Weights of a small GPT-style language model, trained from scratch on English Wikipedia: rotary positions, a variant of Muon for these matrices.
Each number is 500 + 50 x the weight over the matrix's rms, rounded and kept within 0 to 999. Layers, rows and columns count from 0. Numbers have three digits each.

# k: layer 14 attention key, 96x96, rms 0.251, rows 77-95, columns 0-95
# q: layer 14 attention query, 96x96, rms 0.23, rows 78-95, columns 0-95
# v: layer 14 attention value, 96x96, rms 0.413, rows 64-95, columns 0-95
# o: layer 14 attention output (transposed), 96x96, rms 0.561, rows 64-95, columns 0-95
# gate: layer 14 MLP gate, 128x96, rms 0.335, rows 0-12, columns 0-95
# up: layer 14 MLP up, 128x96, rms 0.352, rows 0-11, columns 0-95
# down: layer 14 MLP down (transposed), 128x96, rms 0.294, rows 0-11, columns 0-95
k77:390563453563470579468543520519454590522476502479502522478584506487500505495554434529532471572522513482512473462479488512540529558458535504423452521489548543507536477582448485456459524526501443509486502403439398514478452434518479538428479491512470563432487535537562532439593513537494453585
q78:551521478518529549525506447429518572511550606496454472453547528473460470521509540425478499549488522606530529466505516662491457383482527531574447525435471525483494507441409441499433568512396525527396482534528528463436460507497500523545429481469532509511504471456481475531475510586463511527
k78:636481593528465520490539431468429462573492505454477440493535483426450434540560542523545499482542537543476528537527479551496522443483569561565449382528400484528514456380491525529336477509499506536417443493519543446584598487403465587532586480497601425445639488459560556555446344610542484451
q79:502448487460568540421432476510451420573568489489487524479469584470481403501568508529491548497488477501405482510519554518500509574468597540518492471559470459572555460534558575467516465579537458497520547554544546558500574492542465507571542451468495483549517445505587484521559479499553546459
k79:511501519528468568402442493536467484467586398489549459539490505453475484509523519423575478519473485510508545473523533460395500448566516487515499567543510483493487570453641497498521582529525506478548531501477539516482532535484475537517469432488543473469530603611486480479479626489462451528
q80:385401464498489492488544503512564527483496396510576556511469486522538577536436488523551531503463441499512543455553512497527483542387503497567578536498494522521454473552475521574401466540515466505527607485551545423406492422634555531515467439507458516523415483509459475550431604550506420383
k80:582484443547526487463454521529427509533543567436538492562458484445450474509481487408525470465497496419532583550495516547505473482524551508486528477473442499562503501351544466515497517554471559488468444472492660545463554554540510488562501490490497395448489438533499515578464487554471476449
q81:566528516461380454468501522567479511454491446475520467503483483494488504483509404496494592490534514498481516531463495506448561506520549416448530469558500467458517509470538563493543465540534549397579463499526565490496564454463546491563484490542415464464491516489582536516511479429550549511
k81:615459498486538438436410474513469408493597516409546453570379608457428466518542445486445549433495500473517526481453483530505449438511532551470483463569520536544444468299462493489417534500450477477477452563565677468536499533444445453590580457566541454480522460437650465496450452466509526541
q82:402502448560494587516497504463461427464567555502607470527503478436530575590434525544468423393526449487516460445517531557481490539435447479526421528456537388498475572451549442475442543415506556502521459546459552474547534434618509507476532484584465538371586464425527462486518559578552495523
k82:473442613502577519493565471560520563484520521581484411528508532552402542473505591454524558540509492531498540424463514550479490562561532556510487506542497420600437476468499586492611497472585552523555494491482493427526508537553455474561475537551498504532493498580547533541533506541439578577
q83:435456554477506464419514548475502575530467414503489514491447536524418483502472511422494524526446478437497517502550497526474463381407467522452508539548517434464489526380572557542425572437554596530515542518368537563519501549567464489495516487550593548379560443487551563435424558502501510486
k83:647515544473523512495456463483494509557504388492560468556561505496497505397470498541547495494470560549513532497441505467440475514540537396524454440552578498463350527426463486571491549482500501514483517513541511465471580526450514501524615471478540498448515520518561537471540471449566506443
q84:552413511481532430549462546527576504491442461521487485550507594535441515486495451556541444484516424318604481529417498548487472476536571404548492542551542535437469562516445531441453551491534512494401490501521423575452580460463569464528451530499431506583477576551500495602530515580478526559
k84:501462529497539457529520558584544537502524517413548530511508374499477488566445544516535509385475484428552486542468509497543518479439572432580515524537546482515447527562496537525469537443493500448415461520474504520602515534466527480583464589574444554539530434500467507520532483538549505476
q85:445496495474526482572489486548489518526477554457533535542503552451493502390487434489385450539448515527558434552496495441505394548586479474473535524465510459562488486464472511467527502571550482429475526442428522482484477569556544538543538582505439546515400483507528412427487590547519453472
k85:501525469394534450500511432417525613483474550549523499463548546546414462502484515493483479474501550515443492486538537478477390438566497517522576496401508438493444484431472546486444507498493496509537512506486559492587597524592540530528517440463553601423453418516523417530551445437480454507
q86:558518523533534519411507488472543516461495532540455527547518493466467490503456515566430460492511419543511435492510456521565499592532564530491512472588461500511543477519585552452547514524567505481600534516476576460505520403525514587539489396381502545488502518536484540471514582517452522524
k86:440532427520444468537393529514488482540507531561466452529542457464451510537523526457467385530545503543547522560466454427562516560520432585443498490565524525522484476480459521486504541471503589494508455546468499491462487476613440461532463514478513406515481542579522482487529491464502489480
q87:483531363457541431491500461439536460500481577431459391478544413413557518561476488533542535571483423399439512447550507599554458494493486439431523400507559585488467532546420559542431489438510526465608495519534490552521494473518495482538428540508502495560441526472633574435475398503507525483
k87:432473497468507421558436391418495445475488568443493526502528372519533536470480510485494479584518476438468531413509484460512523497513497456505545457517505506488542473560543536486533496537473459395492447526445480480469465423459521632524452476581612457545420511549460481538548409536525537482
q88:443475494405516577493442410526551612503438564436522457438536511457565497501432506464443442468494534440533554592543543562534534548416474530505525501439468446495633501465469512423518502525564589520485534567490456498534454543409459471497419536459472456503381517538546454528521466428490465467
k88:576496502445530567483471428494533526552507604469501476468494479466447449482496467501457562527512507541510556528529541444548511577486447549426468520496437509431534437538450560529520566497497543523516591527427504507526490645437551482420495465494506479442489437509476497540466474497561531435
q89:497501446425498494482500613426465591411510405471561514550482471454572492465482589499511502496516485548491490489446496574473521518584511557507536611552495533538443522450493497448495588500524456451540525514472544511514502490440472400556552506470584487454485558473467460480515512558456472536
k89:526460446488512593509522485575472529431420472471492488530457455515513526474442485437514379455529492467496516550476566511543487499529446480467450526495508494539512606498470510574530459450489501490460519512515490528529495518431489482512567460505469576553386485534475444465479549496467485455
q90:448559476511564513557514472338535491529501496483494482512460555494518487569472545449509458440536465484429521448451663536527449468538591558485482486528380565511442530446555467430444490444478544461494467451493567498491435582536522502520469484525470559532592487437557456484551470494545450414
k90:457474439505523510474463477369486503450491496480557457533468547486458481469414504498482483564442517589476483530524566504502533636535512444448489505550497468521481493556508488527425485475524442450504357501532482454534517522560488504422527482483420448496478508593452540520467486549436459480
q91:438584516439412490475531525520554534538451517518477522485584536459560435542528505506485545546575517547579466534450483490558562516636503496446461563614563557494403460490536505559565500491486460493458516592503551562512537581460469436465478493482468492539473527594547506484575503432481477511
k91:442531462381566619450534513485607493529481498513456577513570515440476473508579486532551493434434504512520439550448547484564501478522503495585489487488510416481490474469551468523450493455463535380473517530547557470492532411487535509463503457450477529493402480462444450511501423406445517619
q92:505542411497474444432494470479508437450546512577484465476501563511560501424511531484556520455473512612493537489545433457552491460530507458425538535460511538446546516476482549554506577502532520529498423488445450555415509464640548410518411523459532508562553535507459491556591602559519592508
k92:522523514510492547508466510536580374430580533519400374562493512530513465502470431572517525435537481478516493499487533568516436460510599478427494436464459495554459541511465483549443493494427548435519474552510518507434527508613542525494519560497516449445540551540467482476547492480482534475
q93:490516462500467530592523470627505550486482584510521498455512492555480495544495561471487527552522460587384503454523499490516519512497473537490351533466462549508523508584505595463522517462498509451453528503403415479498474527464547455526447521544552422516552459470449486491611447540521522547
k93:548450489471508489447510500484582477449420579489501515530440483534473474537533518589479511476502480449466527536475514518489483456466549563474475475525583492507540528489556555462463536470492563505533490523544548464463443490442526535512555526455471499420538461544466591621377396537447439487
q94:576517427505474472497534498511467428556436517545441524576521493562550505430484483496460464493515545485504557598481453542491469564489510557570488574542515500431460433483532472536609485561501567512463580448528495476548503575635514475462524479470410558410569463489465516506527462569463539452
k94:601600476416465556564506506530521544539525566493500411580507566461550531516446457478412470508485488524534478533596466543428616534460533584590517548563510478489466563462416467465435540508543510421609499518450461505568489515491415487451487458568550442462501477533515498494456458523491466467
q95:541527450509516560508515494459491449461439455472579531529588478447506459395496473437518456509494507511561441450566595557558589448479541402549467469523449453512505588552500499502577584472447481514529520500514510489520479557488465506511475500561527450487528610518497460461513557530543528531
k95:453567493582476499536580455503524513542532514458530523477504589479489580488463500518487469536538541436527484407495495516526466552447506515539486485457498464489531508487554419574469505403559442577569560558464565485521528477565528407487480493526550516517418501532501515598533460509507547516
v64:530465552545539512459497457447515519522463515493514509468501585496547474542439542516446544465508503531569459484511491492578521544502481458454491473450505530497492482406464437518486476485509559600523506504547486540570403476432507489514496461457555531492407520458500526481494538550452480483
o64:456413544480487472549467481441451539490498520521496453543423471486545506446468510451500576540521528542514511456472505423540450477515575506457463550449462519442549532490454489549554505478520548508534421441461467564535508546396442508465460524453526495491542460523583531475409481493466472575
v65:478521551499532425471531510503565417484501516421492468422496465429460452455450526485520510542444518442509600532472485561541494542518519543466454520508468550455497421515508459538499480470468518574452510525484503510493481467519436557485541493526491489445498508531538485493490489566433447506
o65:478481521532478567477549511569521544561530463411502493490473515466525452448499489414462481516461547451506572532519433498532515509467468453546520424510517470432547482534439485494469579484504491527569537517465470505533512516448500511553570544555586532433437470559510437485477517504415476514
v66:498513494525442488434486542489543475541539445454425499562533532573530466514459548573437434562533478527527539539509508527502454561523541497475473512439533469456518515473432510481511459500526433515465471514530548498545503444533519493529532556501486468482502506505505489526597603493489451478
o66:502575466485489455462428574434461572549527540528453503495533508564555448480464548459516528537547483465461583530510494447499482533452524566510547585436524472496561550508411510502498396513499517444545507470483466490518517492520546529550443500493467543584448485441497537502538421501499514506
v67:532484594460534494469481512527477538486542502478522512524484476508487502510553430521413450521471540406559482491489476448483501487519589471485535500518461486404476470528527534548518570526537498523468515570475590507449459489480498495500473491417522572565550470501579550502430568467469482473
o67:520520538477536508429477475505476443515529506505514414448517559472580525524525476452471575504477501467459452504514460442461501463492533509463537482462454502469420526610519478510553536474471441557390493470592488546440493515492499571465517537478529467566518449503497488414520494533532436499
v68:494547479465468472472506511503487546423526497504516482551516585470576557511580508496486569451530454537461528499470467522456533492512568553555476565512412555514504516496544563456494517526478500480550469479530448438508498586482491522507482540470511531455571515465518442577510505522456534472
o68:597480541489500474450481499490532476480513448517548519515481456423507512497510469480534623531533453489496522504484537502427538505493408490540489537552515552519490516503569552420468423517511482497503436557509537492549492458501405457506500468508549483551519521508401503593466460495400522431
v69:515490552437470487520472533536436519496512438557540472496492512440476501510514557464487502509458550518503533498469516538546541523494529523521498479435389519471498456554534484502510528496539534440453483537447518472523504507501537523506517542533469544475513490561487450477488442525517527519
o69:508491488498519493509571507501511477600465473468593461514424473437494490481519487488471507533488427528526539531495500482471473535425436496530515484410476494526460503498506463505476526515574473499431558495490572446555546490473511486551476493526520503550476517521514479502470506511542541478
v70:532479448581525501492500514497499509572488561500526526501543497525509556494472439505498490511496510481579492508443508521539487434529509530491453565514432511460531519486491458475481495469508550534478533535553597493412499539503514568459527514475482559516458467450499513459516430549540472521
o70:464466503440521541522508488518508531527548517494463459471537546531458504454417457550542460528441577464603490542556430504503501467457489520528526518515425507481437506582580529471486543557511468528530463450494451473470530576531431470482516528455488563515474467498453448502504501550511462555
v71:521482509490467471520529518512521535542549468513465451494474518472525497504517502514500550517503505537505488449528540554501523479525535485449469485536495563489490504500477536519503418491560523434540571503491507480468484487509442499507486537494524487508553521514501576514461479466574528458
o71:567519520502504519537476470454513498559549546552468540489536492428575559485501528512500491520476517575470512518514555442477491409493500440486506474528464545459476538477502499462473543487511523441535542448524606511509506500480514526549525520447559460525595448540515507473551477459524518473
v72:523468506545500461475503548521510568550509519514516501434508478518475491502433483486526561530516422575466483514478409453488512515507523535551487450478504511489506470499448524479528514535498557527524506553587529515509477500472565491455541481489484546587575503539497483480498415471492482466
o72:465524500524536509511516504522487541550509520417445438424516508468445499530490459443524514548456460506465458446525478490535432451527512450483437523556477496587470469506511553498475471540470473472468509440480528473586463515491503482503534508498548489578468495493536458477538537429488394501
v73:491473524491554514503422472518509618475508457503488517531480479437515513522510471527471510454490502557529553558504483502454515481468533538545546519452547493491511478518576496461503505540529485546468491523507464489500534531510594559520493441453542563537503527481506497530519502476529549512
o73:502513503512552487496492477518478498512453493517494528441471515442497549536528517486472604514456419456460487547461466556493457548455547500489407525517526549468482488536525530539530458542544449496472507475520475558485504456504511496490466479496520571537446490425481524547474495501506513508
v74:459461498519494442594464496501500514485438484475547473450512511482486493418561439508427541444541497470474506530495465459501486541410511494539485479495510506541479482525474435531535502624544464534523582509461532466455558439467489446517511490490483493469502572459509498427513553541562492424
o74:470526598497519468590506484413491466523519504552576474473554438439464512463519485540483557524457500439535467407524525403596560548519490458466512435526530491498494509544471547549562475525464499470463543491521562462531490480562503577545538582492587512468491529518528521413483590446494502451
v75:434554427494565580541460497528487527468504511585524464448497521528460527574435475487486482495532493545599498535455543506539443496557519533490455501474433503492483479486525538534568466502559533541492496479485520460517529342515473552491534491518522516426473537491532537503542395564514515518
o75:386535425522553449587447470518479542551449446562528475483466519489440529557459439453536397528470483462581601494604451497459549512458486512532508445487454520427454416497555586546489491523565521536582514524549554526503510483469414488515462451460494513497433503525488520560529400503493472478
v76:506449490408427451485459534468462425526502443506514547478479494450603470536437528474489499470525537434511456483510462518488488409525469486488531479549468476473464456552482553452455486510561498480571485447502466507498532586579515456440525476444544497408514481541467396503428501482506501544
o76:559470466498506535520566564473554525419470438450564533568455499423577487485447529449430427482527410513549435516518431494527488503524513535514498558554459454571458529470509524479474500426435531551447474510502464506558538568570499530502487555512478487486547510444529467521503504598507586458
v77:480509444423460460516529468536479455531514585527503455451491457472516462487508483541420537593468456509424546460482504533457515496526436475476539534473472540448523435429477544515581505523494556509517492528502470543510520519476520499532478530502585513496468508450489491481522494495547609587
o77:542480473454497552558495526533490563537459522548502487516534487449572506505513447528481553552474534556475477514448569493476545456558399401530444548488501521447484547431495513515561484526493545476501553503553478509469514542432488490564511512525506529521457511483590478626563497510563514514
v78:498508549506487487525510555522508471496544542550488435515486546545505535458475455447497475504562439519458552469472498475474515544569428486534490463475482483477526498487493563476526489462534495485509423469520488473508476472433520481511484453502500540447558499467484503434474417502540489460
o78:482478511490557519557502502488499497494575450558494479448495469510465522518475484488534477478474472541497541463501482436409548510472452474497473517502517496534532461447524545492455506497474522488524546514519551516511538494495510431528520506523451483491531519442548475537465517509532388505
v79:531553470535484472449508457521511492534472437479513549510524455577472526511517496525470545531468543481499478475512487523511545453435493541543556494481498509538462434495511493495486514517530437537514540513551510443499469515521487487534467545491501513525592460470473568454537590486499487516
o79:479486545491465503389466510515527499505470558448503509454512473533574540460433493554500512547478467489496506498416534483498572577502514520511487477516496546570531570505458530528450427515509485485489454522533496490557483547482532538467498547525468483556507496478438502467515447439493530550
v80:483416499485618506482449433442512513441442480466496553461564529507534523511571523557521486501487475432491453533525472493541565478501512533522485500550525429477483540477485479573467475442492493511498489522529500493444524499519480514475488448599486540449475479568567548446510500562488519534
o80:485476503453438514508512477520492529422564483446524497536455475477440489429562530513497442549489537414480543497469494509539513474461517517450459522588504552445419506522497451541430491478466467545499486495560501500442552501604492502477455469493489585446505440528492486480526480451438510536
v81:461549556578555473501483459566481569519531524451478493429505570561485577483482498534455474456524473480498496517500452551442490441469451456539524482489549574536434535530455524480416524493566476520465510529537537510496500448507530456529473571498511484499500447528575494521460498532472532540
o81:473508525579599532451494477556505486505506487484474574471459506526489437507552532454496557506399490450581488523480560503450528472487574587510488522547527497544520493544477534515423459529491562492455494524497496556492523519475452490481532485493495552535513524587526496492504476453541478558
v82:450508527449473436509467498491488471510476550462516556474497533485447506455452479428498583509462537510473426532469516540505600556489517452502496484521476540441437412483492532454529504601500512510461496497433566518420499508478617489549436445554468551466545535438519466518516414452504518546
o82:412561501470519578500463543466509477525453458431567475459503463497453506519547421472478595458436460476508448491516473421543554454542474435445542567556565503509445486510488550537535493471541546485444528526455524460485460516486531445543517499525505438532416466526522443497489550578500482507
v83:501450430407514550533544468501562534470536491439525464483512463535484493531452560498497472469527472525539534469481472439561511418513468589497477469539482503491558520493489502562541463530485539441420469592463514498401442570501500458571489508490445499462483555518510424555477438493518506437
o83:552570479493480480582550458509453521508552571479520449549498503488494506538425562533533458510430519543449500509521458585572425482484511548480404405516503442463536526482457552492500451398480491500471565522516527478457384547553386453521502519511504445513515505535482493555565480499501513521
v84:481493501485545518528505543510489544579502516500489471533438514516511545496458487523456485474475483571562572474592540510481518527508502514504537522562550515554527466458475462478521485556493540517499461420432507491607463511482474509464476565496508522496502469493558486548568458434485465466
o84:509530501560453503553510502446478532545504549506578480491474578590477536524546553467532514436460473501505528533542533506510515517482418486471524515458513559499595430481455488465546465600498525532492458468443452557520425522510503475469523479425460523533544461483453445519472541528506525411
v85:479560475440430483514529452519534506553526406526514546497517516471554441507469478495573513523509445479552468441541444447493519390549479481454528476515470528432474492445451560546511561469429499498555484454495491526502491476439496478531461505516387475531493458528505521502495505473588466522
o85:406494441502552530474524494529532454521505513559498558590487463467532533527450497453516424469499525495431439490567502497433506484567500472528542524467510456519431508428441474450448531435451531461474474482540468474498458547528442442489454528525452515565558395472505493431535543482526547518
v86:518563508491562510462530463500501558485474490504501524484447526452538529432526541559459597501487517587529477504482461510514535519507539487533477460557569416457471495520583429513465520505536459500468479486493486561537489558546445557476524506539479506502494536494519503538526476539448521499
o86:561525521456467461409516469529544571498520522488517497516485546505473509501538459499482527465496507543513517503413510521579516447521441483461495496449538504549539479574444504478518478522622520496521511444483503578449516437542532520457574532489524507459496492528482564520447442471426466489
v87:473500461461478596587489533475485443505540478516491480483467506484522546505467502459542550479483536491456531505535489446465493515480498539461499545474539539473499585537537539451504441472527530531493476499480472487581451430422502572429530524484519454511476549512488525548500515492486480530
o87:520481509596513536551470462518501492456462493494530487554487498538509507491502478451529492487568500516487555503539489566428521479407568496514472450515479521468515507506555451444537544481532550439597541451490442496528523474494516529546493505443487492545472539459503557544483475484512508424
v88:487504510559463495459504478528446499502479593559497462525441526486403478541494558529480500509484407452529537447499447554447478556445586557466462467542492486544537520538521511527562517501510526494505544516462495548541444472452549436486545581472419466451524577532478442497461546569500492496
o88:476515528484436497444459509522422439539510491513482437485396465482473441455506550519531479521490473486538418495496537503479496499561429545484510465509519449519536472518509507440502486444513535504428556463461459512602538479408549493501544538496555460480480547628470509499552506490484527479
v89:482517503557434521447501541492492519517552492474528521526487514483470476501524602479516498514486458489482533514456518547490540485512490545488550475465477478545408486457518514560551524470528495528525518525536494479533521537500404547498536444527487570471451533466494489461508573497535499513
o89:482496461509477470490460534498489592496456457483504478528477495472543499491464554542540545524572479519488545473386506500429480507531525462463579459480494530584510525522455540543573521475494448505541520510532522429576528536520495459497532518519499528459559482488450531490492458466462510525
v90:479538559407475434455458544532494525508430514506412516462567589516474534502509478406516523602535525484392504442562475516570487426548498529488509490510541499491513462518484514512486500437506552534497494510502540522487495505538496523471538437563545515530534432483491487470481573456485526483
o90:483540418480495571464477518515497468486570399482484523443532501609552486488504462419480499525578507464427517615450481412517515362544510492512436522504460483550447611413546528537496494492570550494493483543532520466481505529487499536563464479502506538498530533502462455505512567491465474499
v91:480546482566508535501447521501583503424439499430481495541512480536538442480415496451493529475515533441526451457477528524527534527498494486522501482524581492496487577442424500498536558479463564494539504493481535517505505450511496511510551534486520536479530480559531557520427530493457475547
o91:395491484519488540464478567483460444496532530491478533482513474527456381565529503516532510535570516459524528516562512452490518492445542511455425464530457498497530500468529443453496510442558515532527447569470403519509521549490449536465536463554535446495491407514554483447449418426531473523
v92:513514467501469489512516473523445530494404538456504509493515453506520523480507497480480513485526511557543499548509519453506541510495476557484502516491518481491494519506537489593529478456582536494466511421553562517446441537523500444463452538455508528486463566572523511552605566482457491512
o92:357455476494464547506543535496504486461508454504501522479407526529534504519458504517535511532495478454518511509548512490542443444467458538460535503527473487454564465548529518506566380499502482506574491520505457484383449557554507472419505542490504484564505578553451543479539527516520471497
v93:509498492524471540440476469501478475479487488473423577554484555543589444409488462456431390473489502522444503475553524498575423465425520425490536524528524474496452472468510634481445491523527540514433469499472415506442486514455446545438491453576418478478515482577476447441483472475534452524
o93:654501415482459536529515494498532465439534521508431610493517432526500439472447486519481472484555385493517477520516487478482595419458492439487443450437503591455407550492428526501465475475499524507484571536502414504520530496487499499456451478487440529508504450505450468410514528593459509510
v94:505501552503511510565530408437480555536507485625531534434474473510537569507578601542503527479502501545505551471464529468471508463449484485551490540534557529513506551465524501440480489421570503461472533518489522481528503513436492502404546471439512552497527525477504487442439480556431504447
o94:532455596579529502503570428484466494509510423650452432449470508476437560479538513521623484528513557549538442492462502534519449449462549475489463412487494531580470484544500520439466508485519540437489505465529515534457597488441568505462485418512530517571545502500467516507452477508434512467
v95:514573459517518472602430387547519598493479447560557442518507517508478503509518480442515510468447509549548494540473468458478480560522488524498413542486505446471479518451501490549498488474617575485455499492526487519476443510492532527504510573478488543532510550511489461476480482462484515475
o95:435443507496535425508486358523535495555490465549484403435466488442436531467497460549533526460480455483528569512534491544473477461510505504473455521472393451417514522477524561461522468436546463517481498461508474506487464532566525530379525472497528536530440536504512545478488483471530523482
gate0:422506519519484461561500465511400438472453539498550556436460442591514555497520476549436462522477540493465488456481506463460518466479453515519504445604540515528500489470450516456458483516495579460459502562501498444476429524551497475544476481405510554435438442547446473435531538402488475577
up0:512535435491526473627508507545505514475530468585453573508519516421468488514489500397422559534528481428544494508525468510564409498545505455513465490484486546492568492501411515563400511512546492527538482455570452608538487565494508497506547513564494509431544441454515468553474505518445506538
down0:554578476467503452462528467538480451467512509426517413422489495589515527370575430522459443499500581480477515515475511495443533485505480538487500483570550472560459581444543576374488437390429540448441580541492518453473485470575469519494461504448558481488442455525433491410567556380488556564
gate1:526469605558459548515544502501530556456518557467441482492431526504547548506498474517541555511582524506499542562458480504474483508502584575455515510427499606576554473452482472479377472499569562451459478449410565475511512474590449607577511544428578478546503512453482574606565560458551452468
up1:459441435423485416423612536470427438509525509562519439545586417505490452450489565487561533560435458421474548517451489503517511443490451500505503543557501461444438557518532505531538442459538447485493519514563568561447477483406564526392554453493481504569553504526440433434443430644492532497
down1:577513424421495528371518500531452489585470475537458507481470536425545539433527482435647505531581450520521511540496526568443421462608462551545500437516502461439463570544465525511566570461528487509503525461513445434463597545510551508483554462591429441523463491442460542538437439584521574550
gate2:568507376568521463587460540459571474491479496391437450459537508483408519529570493377475495521509498522594435571483561565493469521453515524514440486497474431532535421502460515429400544497642542435440492512477461428570463488509496460519441499476449515491478526526477550505407412506494586535
up2:627519485460533511479514541517505613486533469534518376490487460510551509549464565549551587453485534412533496444488477457452522527549476536600516595584532422477452440513538559517409558458604533447501495501434477486408502518509388553466525492460545525453458512523560543496534470597461502579
down2:544499522433427421542503500448579483437537475450559601549519531557504478448499498515553556502413429533493416520489405596554528564557468516556582494431518486526430484463519584519555465500626480529560556468486463486577527466529491501565503545433505497484423491506564518520610455466571579522
gate3:514460523489560519517488411542393528456497573581448573501441518458415382457470524521427507458449522492447562523505398425477554575522492409386571546485525565454469474433553480574488514515493490451476517475494476423534534471495506439413557502511446460541514532460557535574456557474518536531
up3:546523585486499542513484452551457420520514447487535460550569434565515526466442492453482361464492546531567503486528578463530523490507508528512512545454484424582491476469437401420495529430503454467521391556491497506541575468466520496437555469460378571563522634468565528464465530540505465520
down3:369488550434593480512434391490472484473487491527485428486513453527469474504462504490430430567523550477478526525453466480547479482528496532558558590489542475559592526531395498473538543348540482449488483547515488517479599534488583427420415415441430509485477537474480484461510508464479474552
gate4:559518556546455391530478551551503469458593552420506538501533487423546447376481535541510505373510461371533522511463532505509433515483490480498469502421457558545479499535603524511503415557472451492452502452479437492608429512394604514493502546473537467456418410429501510534516472549442592496
up4:515481547509520465464505440469519476502384470380406497551491467491544460494476496537484491507496471497465501541537411554599524451437449592404515426518501486512527541602497584420505591454527571451485515463420537535440581508571550476433546442598539570457523570488465488534499490381572407429
down4:528485511490472517543449419536475404533473545510485541518514482419457461570527457499377498525604457516412461489515451460515510510443546536528441465564509581474460419544501543562446515530605638524533486411513496536511553484518543463536551502463541508494538475400571526490480471523580427610
gate5:446498490534480523516353499408622515495484596455538477507524519544435508574496413582463484496486517436463536522440498513542475491521438599527516501523502426529472466494506523468471505561574466485458442583502501597484446564449504506522481557536498463558527391489484452597560445569487468488
up5:408488515482414466503499497468449481534557491508596358510439597487527468474560426551533487440466517384548484546520466513552488442516505530506533431476505489581486487476497491452453536518558583542519402540435521583472518555485562506545434503522460532509508443451556475524459461503583510545
down5:363466576511420515496589564623561463525484521559508555459520433444504592553477502466451392550432450495426588523462506491518494502453531478532403571448507560491561545600519521509505514530493547459427545488417451499495570448481556442502437481387503535442484462477557500463441531497551401524
gate6:575635488463483380462431458554530566473595476555435565525482556591381418502482504492448520473447417564465461509474491444528496449442589482495455380595533445481508469474479548502441531482511451486561479449469580529544455547608494540430565506507564523500501509501503500497491445413555570502
up6:468473478502493462481612521496447418512513521460472547400532479602499482574496490444459470463457501452520528468576492498623493517460489461443480481422410487438425500511547545552488530491621493477511458527514529459484508500482538479408581459366521502543655540419398506337509472469525554537
down6:449493519555427496465513489545521463523371439523490571464511554444439465483532478486511497520587446523550410589605463547586493434571542505597456495477530482425502456524544524572489540542591446503449409648510543477467553504461554503475438533487530462509494513428552525496482465489472560498
gate7:501481500465502617555548482365455495457486569528541466528531490478462472502450400484451503426577521488557466504520535504517388459425667549432521425560546495577516562509532425506454520532464603422457525508500429542631533510523534449461426472537431563461469493615497508640504481546540517571
up7:514430510426590510463553494440520579447552548400482492401502428461524503481429501561472503574448574563461462441498526478509411486517478459455526537553675483606467474550543517484471537560503517476535466486628348551548529438589492408462476497444443466458509525537475502603468395456586482474
down7:413519526491484384549541593552553600472498583518484488503518576526463446550584525478432406454512474428525481548564571471545533417512521484373507544481514470461418543609442524531465594419509584481501534516502499510520474464516516527549389440498402495423530465566541507589413465421429485471
gate8:655546485533423525492496530532567435488459573584523414428456491475501580495505485408457535560530491556499490489537497455431431508594557560467483487468473481526493543552540565479453513588484557471504555513626483471507482468391510554493410558537513603435441539512377558499507573458484540617
up8:440624450443502456512456461479480443454518463536571512516495527389563516506487444613409468592478473542593585525591467452458513478418444506574389566498478549506505541514497460590439511508548532488481526427552554577586521475516484421460584440424494525580574440468462454442456472495492581432
down8:493536472502481482545445456421453539507489425399468545552536450460474498529494479516521408586546405507481584427542472460466437496452489527544400512494495468534495501487491351569445484581555563438492419416530493558489563479561535495558510438463487455512501439506553477433448424451366476494
gate9:581553413465537438547463477560530514460586381521565499507539537465509454397557517551482489516505477403549391477444395543443475503517461490547550449574487407488582462521498560479574444460521498475496526562457569583533477582586520530457528436600534546517547463575525446460474478528455492486
up9:599519492462510466428541422516629503532424498523420431474577493545537550427505424525443423455472518531463574545468549486459437414489477484571470530464555493478419451502419463599450459475516453513491522362481483457509523488470510491492487421432548499514450505516576619400478458530489451519
down9:655487487481489623485514507466542443464544471498517398506539586451448531416535440482569578521494466599497471436456519528527482619517404496632558500508576497522578532453528577487514556503525497551534457572435498532476528474533499466502522521457540484450483569503590425563450499494548567553
gate10:460483514453436436501465467463442455511503582547469519576530486440552553533507520540400554504584585461440440435541449461588486383539460586454458577562460502517560527555556532497547462423551501558579549487491580579576466631516513622497544406449542472477449415524485487544498447594430487610
up10:515383436483454522448478568487504482518415574467454467488506464490474534553539434551505544558450493462551580540476565457574471555474516576419438527479576534503500425564526530553634584527530464514580507460511507474480419435482345589527484490470545472467503487535602481530528541469603508548
down10:400542543532474611411553485507553475477464461440470526505485448488410513383462525510476488499469615478552542521420472500485500519414544488586550494458483461524489491436470468475433526451516502558461568468517446484493390405565536433491441485445431530423499456520442510576507511542551564514
gate11:517469484568480538406414392450418469577497528628507446503435438455423533497472493467502591440541522463473601492479424523537496554430497510531574471437531514495551477623506498503459448525534497516479531437537549512483513472522593538504547508516579461453576446448436602509463484500554545510
up11:534455525467417392456369388460482479487565512552565402535473451561482572419490521509548497525518502466511587510489410463508589482367442474546555538525540460580514504526538470521396516465517445539563542512572493451486438462491629484525561437450588536564515468470440509523534557591592535446
down11:493494466530468546555534544527555507597493589581423491567551549509468591558471428446516374475387526564511529572563469513496530454449481411503440517507475527438474546565475595522606494489510503493519549494482475548403478527523420492548411382461466485510461454505535452450465542488433509499
gate12:529568498390490421543547473482452471434640499532599451573476531521576414511456511425576478622422484483550529493446507530528352477531493372510409481453490459504486441522486522504534516488511438473573448494599502444534492426448452413519571481512483459485475562420498499495530423438497567582